Part of a small language model's weights.
Size: width 64, 2 heads of 32, vocabulary 13247, 1.19M parameters.
Training: 149M tokens, 4535 steps.
Each number is 50 + 15 x the weight over its row's rms, rounded and kept within 0 to 99. Layers, rows and columns count from 0. The size before them is the row's rms in percent of the matrix's.

# layer 3 attention value, 64x64, rms 0.203, rows 0-63, columns 0-63
108:37 59 35 74 59 92 46 73 62 58 53 58 35 35 36 40 45 55 55 73 55 31 31 47 68 26 60 82 46 34 68 65 46 43 62 52 76 69 46 39 51 85 59 61 56 18 49 45 66 65 43 34 46 57 50 56 53 43 64 43 46 48 33 71
088:62 83 70 48 72 30 17 50 42 65 08 49 42 36 74 66 54 56 22 50 50 43 52 28 58 31 56 34 58 43 54 37 50 48 48 42 67 54 65 22 52 53 51 52 68 48 22 45 48 76 25 35 47 56 73 35 66 58 61 45 52 49 48 52
088:55 37 50 72 38 63 56 54 31 71 63 33 49 48 51 53 65 41 40 54 35 38 57 63 62 45 30 31 72 41 68 42 36 78 29 51 67 51 44 38 38 44 65 33 25 63 57 51 80 37 42 32 50 70 64 70 37 38 88 45 42 25 23 57
111:44 78 59 60 26 37 90 60 65 55 50 62 48 54 61 21 46 34 74 63 41 48 36 87 68 39 74 39 31 48 44 46 45 60 45 41 48 67 67 56 22 50 31 62 35 42 66 60 68 39 48 61 35 62 38 57 58 44 80 39 42 59 39 52
101:52 31 37 47 28 55 34 50 27 70 59 69 41 66 67 47 54 77 33 38 50 61 65 72 63 18 31 69 35 26 57 58 33 67 61 60 67 20 56 73 58 38 51 74 49 47 44 60 33 45 41 59 50 61 59 50 69 48 37 84 53 34 59 56
094:60 19 75 23 30 50 55 70 71 53 50 20 26 32 53 40 44 11 36 51 51 61 53 45 72 55 54 47 47 56 51 61 35 47 38 57 56 28 66 69 51 71 38 60 76 51 27 57 24 46 52 61 39 55 49 36 46 53 59 51 59 73 23 45
102:35 31 63 58 53 50 53 31 24 61 42 61 56 47 36 48 51 43 45 41 49 71 52 51 48 55 35 35 39 73 67 69 46 41 72 91 75 45 85 44 59 75 38 54 76 29 18 38 67 47 72 71 69 48 57 48 52 56 39 39 34 52 54 43
102:52 65 45 64 44 39 52 51 32 25 30 38 55 33 42 45 40 54 35 88 73 81 51 53 21 61 36 63 55 50 58 43 18 43 40 43 40 40 77 71 29 40 54 39 53 31 41 51 28 56 66 37 38 21 40 31 62 27 42 64 40 57 59 54
100:36 53 63 65 37 57 31 47 46 71 42 60 51 49 39 74 42 56 58 46 63 72 66 34 35 53 50 50 89 46 39 68 57 46 46 33 30 89 47 57 58 34 57 83 67 42 34 28 30 55 61 66 29 43 59 46 43 37 54 54 83 41 74 59
096:42 47 50 49 57 41 25 46 37 61 43 43 57 36 58 38 55 40 69 27 88 45 46 43 51 46 86 51 60 31 50 76 61 80 59 66 35 66 54 73 22 58 48 48 40 20 52 60 59 48 76 50 72 30 38 68 58 30 40 67 65 57 51 38
100:42 66 57 46 59 54 64 42 27 38 61 52 65 63 57 19 41 36 59 53 66 25 78 48 33 17 37 57 15 71 45 62 55 51 67 62 13 65 54 56 63 24 41 56 44 68 44 42 88 49 49 51 55 66 50 40 61 46 47 41 60 37 46 56
104:42 66 35 69 37 47 71 68 60 42 35 53 49 62 59 44 42 40 17 50 66 45 83 29 61 42 62 33 48 78 46 12 39 29 51 65 56 51 57 66 67 34 59 22 49 54 68 53 37 66 54 29 57 32 48 72 44 40 57 68 64 71 57 41
099:48 29 40 39 80 48 44 60 75 40 72 23 86 47 59 50 56 51 53 65 52 70 38 23 75 35 39 42 53 54 49 37 76 76 28 48 64 40 26 63 27 42 54 49 51 48 60 44 32 42 53 51 61 33 37 76 35 65 60 72 61 43 50 63
094:49 57 60 56 48 61 58 45 67 59 21 56 43 40 41 49 33 36 65 29 51 32 36 46 67 71 14 51 57 64 44 45 66 99 34 39 49 45 34 47 61 26 61 38 56 59 61 59 29 59 39 45 37 50 53 32 90 46 33 57 56 53 42 33
124:17 38 37 38 68 37 58 41 51 36 63 64 57 83 54 62 78 62 30 64 40 49 55 60 41 36 63 51 44 47 61 28 43 55 51 70 60 30 40 12 57 66 67 69 61 39 22 37 31 71 44 79 53 57 36 60 54 40 67 45 56 53 34 63
100:51 69 61 20 40 71 67 39 41 66 80 54 61 49 38 53 32 30 70 62 58 56 69 54 38 41 42 50 57 55 54 50 73 65 63 47 36 46 55 67 80 46 35 34 45 47 20 54 36 26 41 51 23 37 69 32 46 57 31 53 48 16 39 29
103:47 37 63 47 34 36 44 23 53 48 42 26 48 26 48 65 34 73 85 60 58 52 53 69 51 56 41 56 49 38 57 11 70 42 64 45 57 28 86 54 54 45 61 33 44 69 50 37 39 76 36 79 51 52 56 34 54 39 35 62 72 47 38 51
092:58 54 58 24 45 50 32 51 56 38 66 47 48 62 11 49 68 37 49 72 30 31 15 48 36 76 45 23 27 53 72 59 73 52 42 47 91 34 47 54 43 68 47 46 63 38 57 37 63 58 41 49 57 47 38 62 40 46 49 75 52 54 33 60
083:76 41 62 50 29 53 55 62 59 55 53 55 61 58 31 58 45 87 59 49 60 82 78 56 35 21 56 45 52 40 72 66 92 62 46 29 42 52 56 44 40 45 49 33 47 67 40 31 29 50 64 46 29 45 51 57 58 65 71 55 31 33 32 36
097:59 77 39 70 70 66 22 59 53 29 55 38 34 61 60 50 46 47 45 26 67 62 13 48 63 69 52 70 55 54 51 32 51 34 37 44 35 74 37 61 50 57 61 62 62 31 71 70 61 82 41 25 27 46 60 56 32 43 58 49 45 57 29 44
099:35 24 47 65 51 52 45 57 64 49 59 71 44 39 51 53 57 41 82 35 20 42 42 57 36 34 33 61 59 67 61 33 67 41 54 76 76 66 40 51 53 36 56 31 49 26 56 51 73 34 43 61 37 57 62 94 44 67 43 19 56 48 40 41
091:42 38 80 60 56 18 47 39 66 40 10 42 21 60 24 46 68 47 76 76 44 64 54 44 15 72 48 40 44 56 30 35 56 70 42 48 50 42 57 55 23 56 52 46 73 65 57 60 43 48 50 43 44 62 36 59 37 50 38 36 38 40 64 46
093:51 23 40 24 61 39 56 49 48 27 24 58 63 55 45 26 70 45 67 47 31 46 34 48 47 38 45 45 57 70 38 43 68 42 14 73 58 53 47 66 59 51 46 26 56 57 82 63 61 58 64 65 71 50 38 50 76 66 72 72 49 28 63 41
084:43 68 52 62 49 36 56 47 37 39 36 50 40 41 40 37 76 61 57 48 66 80 61 28 72 35 40 75 38 38 63 60 72 41 70 77 37 53 50 66 60 46 28 55 16 65 70 23 52 54 66 64 40 55 49 70 47 73 62 26 54 65 57 34
084:51 68 62 50 41 52 47 35 82 55 50 68 42 47 63 49 70 59 52 30 39 32 63 67 84 61 29 47 63 39 40 38 51 25 52 43 50 41 65 31 74 50 74 46 44 38 37 30 71 64 65 45 45 65 48 52 35 33 67 76 62 18 40 80
094:61 76 41 21 44 53 35 38 82 62 40 71 67 27 49 67 71 56 58 55 75 59 36 88 29 44 37 27 71 60 52 59 48 57 40 50 40 52 57 67 58 42 77 33 29 61 49 57 23 43 56 69 37 44 45 49 34 40 31 47 55 42 61 40
089:72 47 53 41 50 49 68 53 20 39 40 23 45 29 35 45 64 58 47 59 36 37 54 57 49 66 65 63 24 58 29 60 39 57 45 80 47 56 44 58 63 19 47 50 64 16 54 52 44 60 16 61 71 36 74 45 49 60 56 43 47 24 50 18
099:36 56 57 39 30 46 59 88 48 44 61 38 33 58 45 36 60 78 44 41 42 51 48 63 40 81 47 18 53 45 62 64 55 44 74 34 67 62 30 25 64 46 36 26 42 71 60 38 42 42 77 66 62 57 43 31 39 47 32 22 58 36 42 59
090:64 68 71 66 20 62 31 43 65 35 53 52 32 45 60 53 31 52 60 49 23 49 60 47 35 68 72 23 48 73 51 30 51 42 66 50 33 33 41 89 79 61 44 34 47 44 46 39 44 50 69 60 35 32 70 45 31 57 62 38 75 46 46 58
100:56 42 51 66 54 49 56 39 64 17 79 53 49 35 99 34 75 52 49 63 50 49 62 60 51 55 67 60 50 56 77 48 37 64 28 47 48 69 52 51 75 88 62 42 65 67 54 66 51 46 58 30 46 46 44 46 30 49 58 53 60 78 71 46
100:52 47 48 69 40 57 44 30 59 76 55 47 72 64 60 86 62 42 55 55 65 57 82 44 61 41 46 60 48 64 75 64 42 30 51 31 39 70 38 62 52 15 38 58 62 48 37 47 51 46 66 49 37 35 82 21 68 38 62 63 53 29 36 65
101:44 52 80 46 55 83 36 65 48 31 31 58 61 55 52 88 62 57 41 56 32 44 50 19 45 67 34 48 59 59 67 61 42 54 62 67 51 60 72 70 44 40 62 27 57 62 37 84 36 47 25 27 70 60 59 64 50 55 67 50 67 40 54 54
098:51 53 64 39 70 49 48 76 51 26 40 41 53 63 35 78 74 36 53 52 56 58 40 77 45 53 45 18 45 60 24 34 62 26 36 41 56 74 56 50 71 62 42 39 41 62 39 75 73 28 47 67 75 61 68 56 53 39 67 28 27 50 48 59
116:37 35 36 51 51 47 49 52 41 68 68 45 47 54 30 45 35 76 40 65 37 50 53 44 22 28 39 72 44 29 40 46 40 45 80 53 50 43 48 46 41 69 62 82 52 17 12 28 39 54 50 54 29 65 68 42 70 62 30 61 27 47 47 61
095:48 12 58 82 32 55 50 53 54 51 70 43 51 30 53 40 43 46 53 49 32 70 49 53 54 50 44 63 60 58 49 50 63 37 40 37 51 47 10 48 55 08 29 44 46 37 68 30 79 44 43 66 47 66 51 59 70 71 80 39 40 32 59 46
095:29 50 56 43 50 33 60 21 38 25 49 78 39 54 65 36 74 41 58 55 30 44 52 51 33 69 48 65 47 30 44 53 57 37 37 90 49 46 38 39 65 32 88 41 44 56 61 46 64 71 34 56 42 70 57 55 68 47 45 23 75 46 71 41
095:84 42 22 40 62 53 80 49 35 43 55 31 57 60 46 55 27 48 48 56 63 75 50 51 59 51 65 30 32 70 39 42 43 52 79 31 34 31 88 58 34 67 49 47 21 74 39 53 32 40 33 51 63 43 46 58 34 30 56 59 53 45 50 34
104:59 42 65 62 28 55 43 69 60 44 53 52 62 43 42 61 40 59 38 43 59 77 61 24 68 66 34 21 62 53 59 44 23 31 54 32 43 53 60 56 66 50 43 59 75 31 16 65 48 60 41 30 29 45 80 42 23 54 42 55 30 25 66 48
118:51 61 44 55 37 54 50 61 51 33 51 69 89 44 59 53 75 69 31 29 27 62 57 38 59 57 41 36 67 64 67 45 53 67 45 66 74 44 48 48 68 16 55 10 40 74 36 53 52 42 67 50 70 69 58 67 74 60 45 49 62 54 57 38
096:47 48 17 47 49 78 75 47 56 39 92 47 58 65 50 48 84 33 69 44 48 49 37 63 25 54 44 61 45 54 63 48 62 35 49 49 25 47 39 43 43 67 62 42 21 54 48 58 45 43 82 32 26 59 51 55 41 56 33 39 35 40 21 42
108:28 59 30 63 42 37 41 58 57 46 86 71 63 45 67 53 56 83 38 36 36 45 53 48 37 65 77 86 47 15 62 70 21 36 45 59 51 64 53 53 50 45 61 58 51 17 32 50 51 43 52 44 57 43 71 40 41 48 64 65 46 41 61 36
097:43 60 69 40 53 31 43 11 53 56 24 32 32 54 52 59 70 30 49 32 71 66 34 37 21 68 52 87 45 37 43 55 59 33 43 48 45 64 65 28 47 62 46 53 37 56 61 51 26 54 37 45 55 74 48 30 52 66 30 69 39 65 36 42
092:31 48 59 60 63 33 62 62 66 51 52 49 35 49 58 14 44 27 57 45 47 76 37 62 58 41 39 28 38 44 62 46 77 74 78 37 43 66 59 53 43 45 27 36 37 52 59 26 48 34 74 30 69 44 28 41 33 71 53 34 51 76 48 70
105:47 53 44 72 83 54 42 39 24 54 52 28 55 45 69 47 56 74 46 31 54 30 55 37 72 42 16 74 34 57 23 36 44 53 45 30 51 43 64 54 51 42 55 42 69 51 43 25 52 41 31 65 64 54 32 52 59 44 32 50 82 47 65 82
098:50 40 40 30 47 51 49 29 58 41 38 71 59 31 57 28 56 68 33 46 60 17 53 62 35 55 60 56 41 34 44 45 51 40 49 66 64 47 67 50 81 77 60 23 78 25 35 23 58 50 70 31 33 47 76 45 71 51 44 44 53 29 51 33
111:27 31 62 53 34 33 60 64 44 70 42 71 65 32 59 32 45 51 58 55 62 51 54 53 46 52 38 47 60 29 29 59 44 54 73 48 59 65 47 50 23 53 72 65 39 70 49 34 36 23 71 72 64 39 36 57 63 66 45 61 81 33 83 21
107:68 30 41 18 53 62 61 72 30 58 46 45 58 25 32 22 40 37 67 39 40 44 35 54 81 48 59 40 43 65 31 57 36 47 60 29 69 46 59 79 46 34 34 46 72 19 54 69 60 67 42 26 74 54 52 46 58 53 39 37 42 56 62 41
112:51 44 35 48 52 26 73 81 49 34 40 30 68 36 38 59 19 78 38 78 51 54 46 48 43 43 44 54 49 58 46 43 19 56 53 29 69 42 44 59 72 57 68 46 62 30 65 43 68 60 44 71 71 54 42 57 37 45 16 44 46 24 71 53
104:76 40 52 32 45 52 35 55 72 34 31 62 57 63 53 76 36 37 67 57 47 65 65 18 40 11 45 68 62 57 42 36 53 58 58 36 36 61 90 56 70 42 54 48 26 49 47 61 43 57 72 19 39 37 60 37 48 68 49 55 49 52 57 34
119:62 72 61 79 34 44 69 60 67 68 44 61 61 66 63 50 36 49 31 48 54 68 56 47 40 62 34 39 51 60 41 85 30 54 47 39 47 73 17 48 57 37 59 54 41 71 23 35 37 29 36 45 55 63 36 21 51 72 49 70 72 64 62 41
083:54 66 25 62 58 26 55 30 50 68 55 46 49 47 38 37 45 37 62 61 21 51 47 25 56 68 40 52 27 63 21 63 55 62 42 71 36 30 52 28 53 45 31 47 52 53 42 39 29 30 58 65 31 55 30 31 44 82 48 68 14 48 35 47
102:49 61 36 67 44 85 42 66 80 50 54 66 37 52 54 46 42 44 37 66 46 60 44 20 62 44 71 26 50 53 60 63 29 35 77 46 53 60 82 17 46 60 45 79 59 27 42 51 37 39 62 62 42 60 46 62 51 62 64 54 51 60 48 83
101:48 71 35 69 57 75 70 30 34 82 67 29 42 65 80 70 56 29 45 29 59 64 48 61 68 56 41 59 51 42 64 44 41 44 49 45 62 45 48 13 74 39 29 51 46 66 43 32 66 33 70 41 45 75 57 37 54 44 48 41 40 56 35 67
098:68 39 29 52 72 56 52 57 36 24 54 59 57 38 64 33 56 34 39 74 40 53 42 51 36 40 35 63 49 41 43 61 64 84 29 68 55 51 51 50 51 32 48 41 58 31 76 69 39 47 20 33 36 64 49 39 58 80 35 69 40 70 59 84
109:50 55 24 31 65 55 72 10 44 71 59 56 55 29 78 19 44 49 70 56 70 54 63 36 49 50 41 80 44 43 60 31 34 63 61 31 30 55 50 32 47 49 41 52 32 52 38 52 38 25 59 45 41 49 52 47 50 33 20 31 45 41 34 32
094:30 40 59 60 16 66 31 62 65 53 29 35 58 37 45 39 43 61 58 68 68 50 52 50 51 53 45 35 38 26 50 46 59 46 61 55 40 90 69 36 17 56 31 33 16 44 42 42 65 58 58 47 24 59 57 16 50 35 54 49 33 54 56 59
097:37 51 18 53 63 77 79 38 61 55 60 82 77 58 49 48 50 32 28 56 50 49 42 42 69 29 32 39 70 47 57 59 62 62 31 59 37 30 61 56 49 60 51 46 38 66 55 44 61 55 42 43 36 64 21 97 43 47 60 67 47 60 46 51
103:44 35 44 51 44 46 55 53 45 85 53 40 65 61 52 41 32 58 57 50 61 50 61 66 60 79 57 41 83 34 52 67 41 45 75 23 68 87 68 56 46 51 60 62 49 72 29 33 57 29 64 64 69 48 48 35 34 35 35 39 83 46 59 55
121:54 57 26 31 40 53 66 65 39 65 54 38 33 63 53 31 46 62 63 78 56 80 58 45 56 44 32 59 52 46 27 41 31 32 48 17 46 67 41 41 89 60 56 59 27 58 63 44 44 63 65 41 29 56 54 24 35 25 51 59 34 40 38 34
100:40 62 44 66 77 54 55 39 26 74 35 38 32 83 30 59 38 47 60 52 63 56 29 38 52 43 62 69 53 69 68 60 35 27 44 61 26 22 67 59 52 53 43 73 50 53 38 57 73 37 33 49 63 43 60 40 49 33 37 61 70 68 19 46
082:50 53 49 56 34 63 79 55 48 56 57 85 61 61 50 37 62 57 53 54 41 59 82 58 78 19 58 63 48 56 55 56 68 75 50 29 57 27 28 59 62 49 37 52 17 44 59 60 40 45 60 63 51 49 61 65 33 44 29 49 54 07 68 46
107:37 56 59 45 34 49 41 54 67 51 74 61 47 67 76 27 59 63 66 50 50 66 20 75 54 62 61 28 66 25 50 77 73 69 70 57 73 68 63 33 50 57 51 36 55 36 33 51 32 49 61 50 49 36 45 49 56 34 47 25 18 44 61 29
096:41 29 38 62 58 73 65 78 43 59 65 54 42 70 41 62 60 37 35 65 28 54 20 69 64 55 19 49 60 38 47 49 53 38 72 49 69 24 21 23 59 27 47 40 39 53 48 51 51 65 38 48 68 60 51 56 59 36 48 33 34 18 34 61
104:55 25 59 28 55 55 61 65 59 14 36 42 57 56 94 48 62 53 41 67 58 31 37 42 49 29 56 49 62 56 57 37 32 59 45 75 44 62 51 36 56 71 58 58 29 63 33 46 41 53 43 61 58 66 36 22 26 63 44 43 21 50 74 64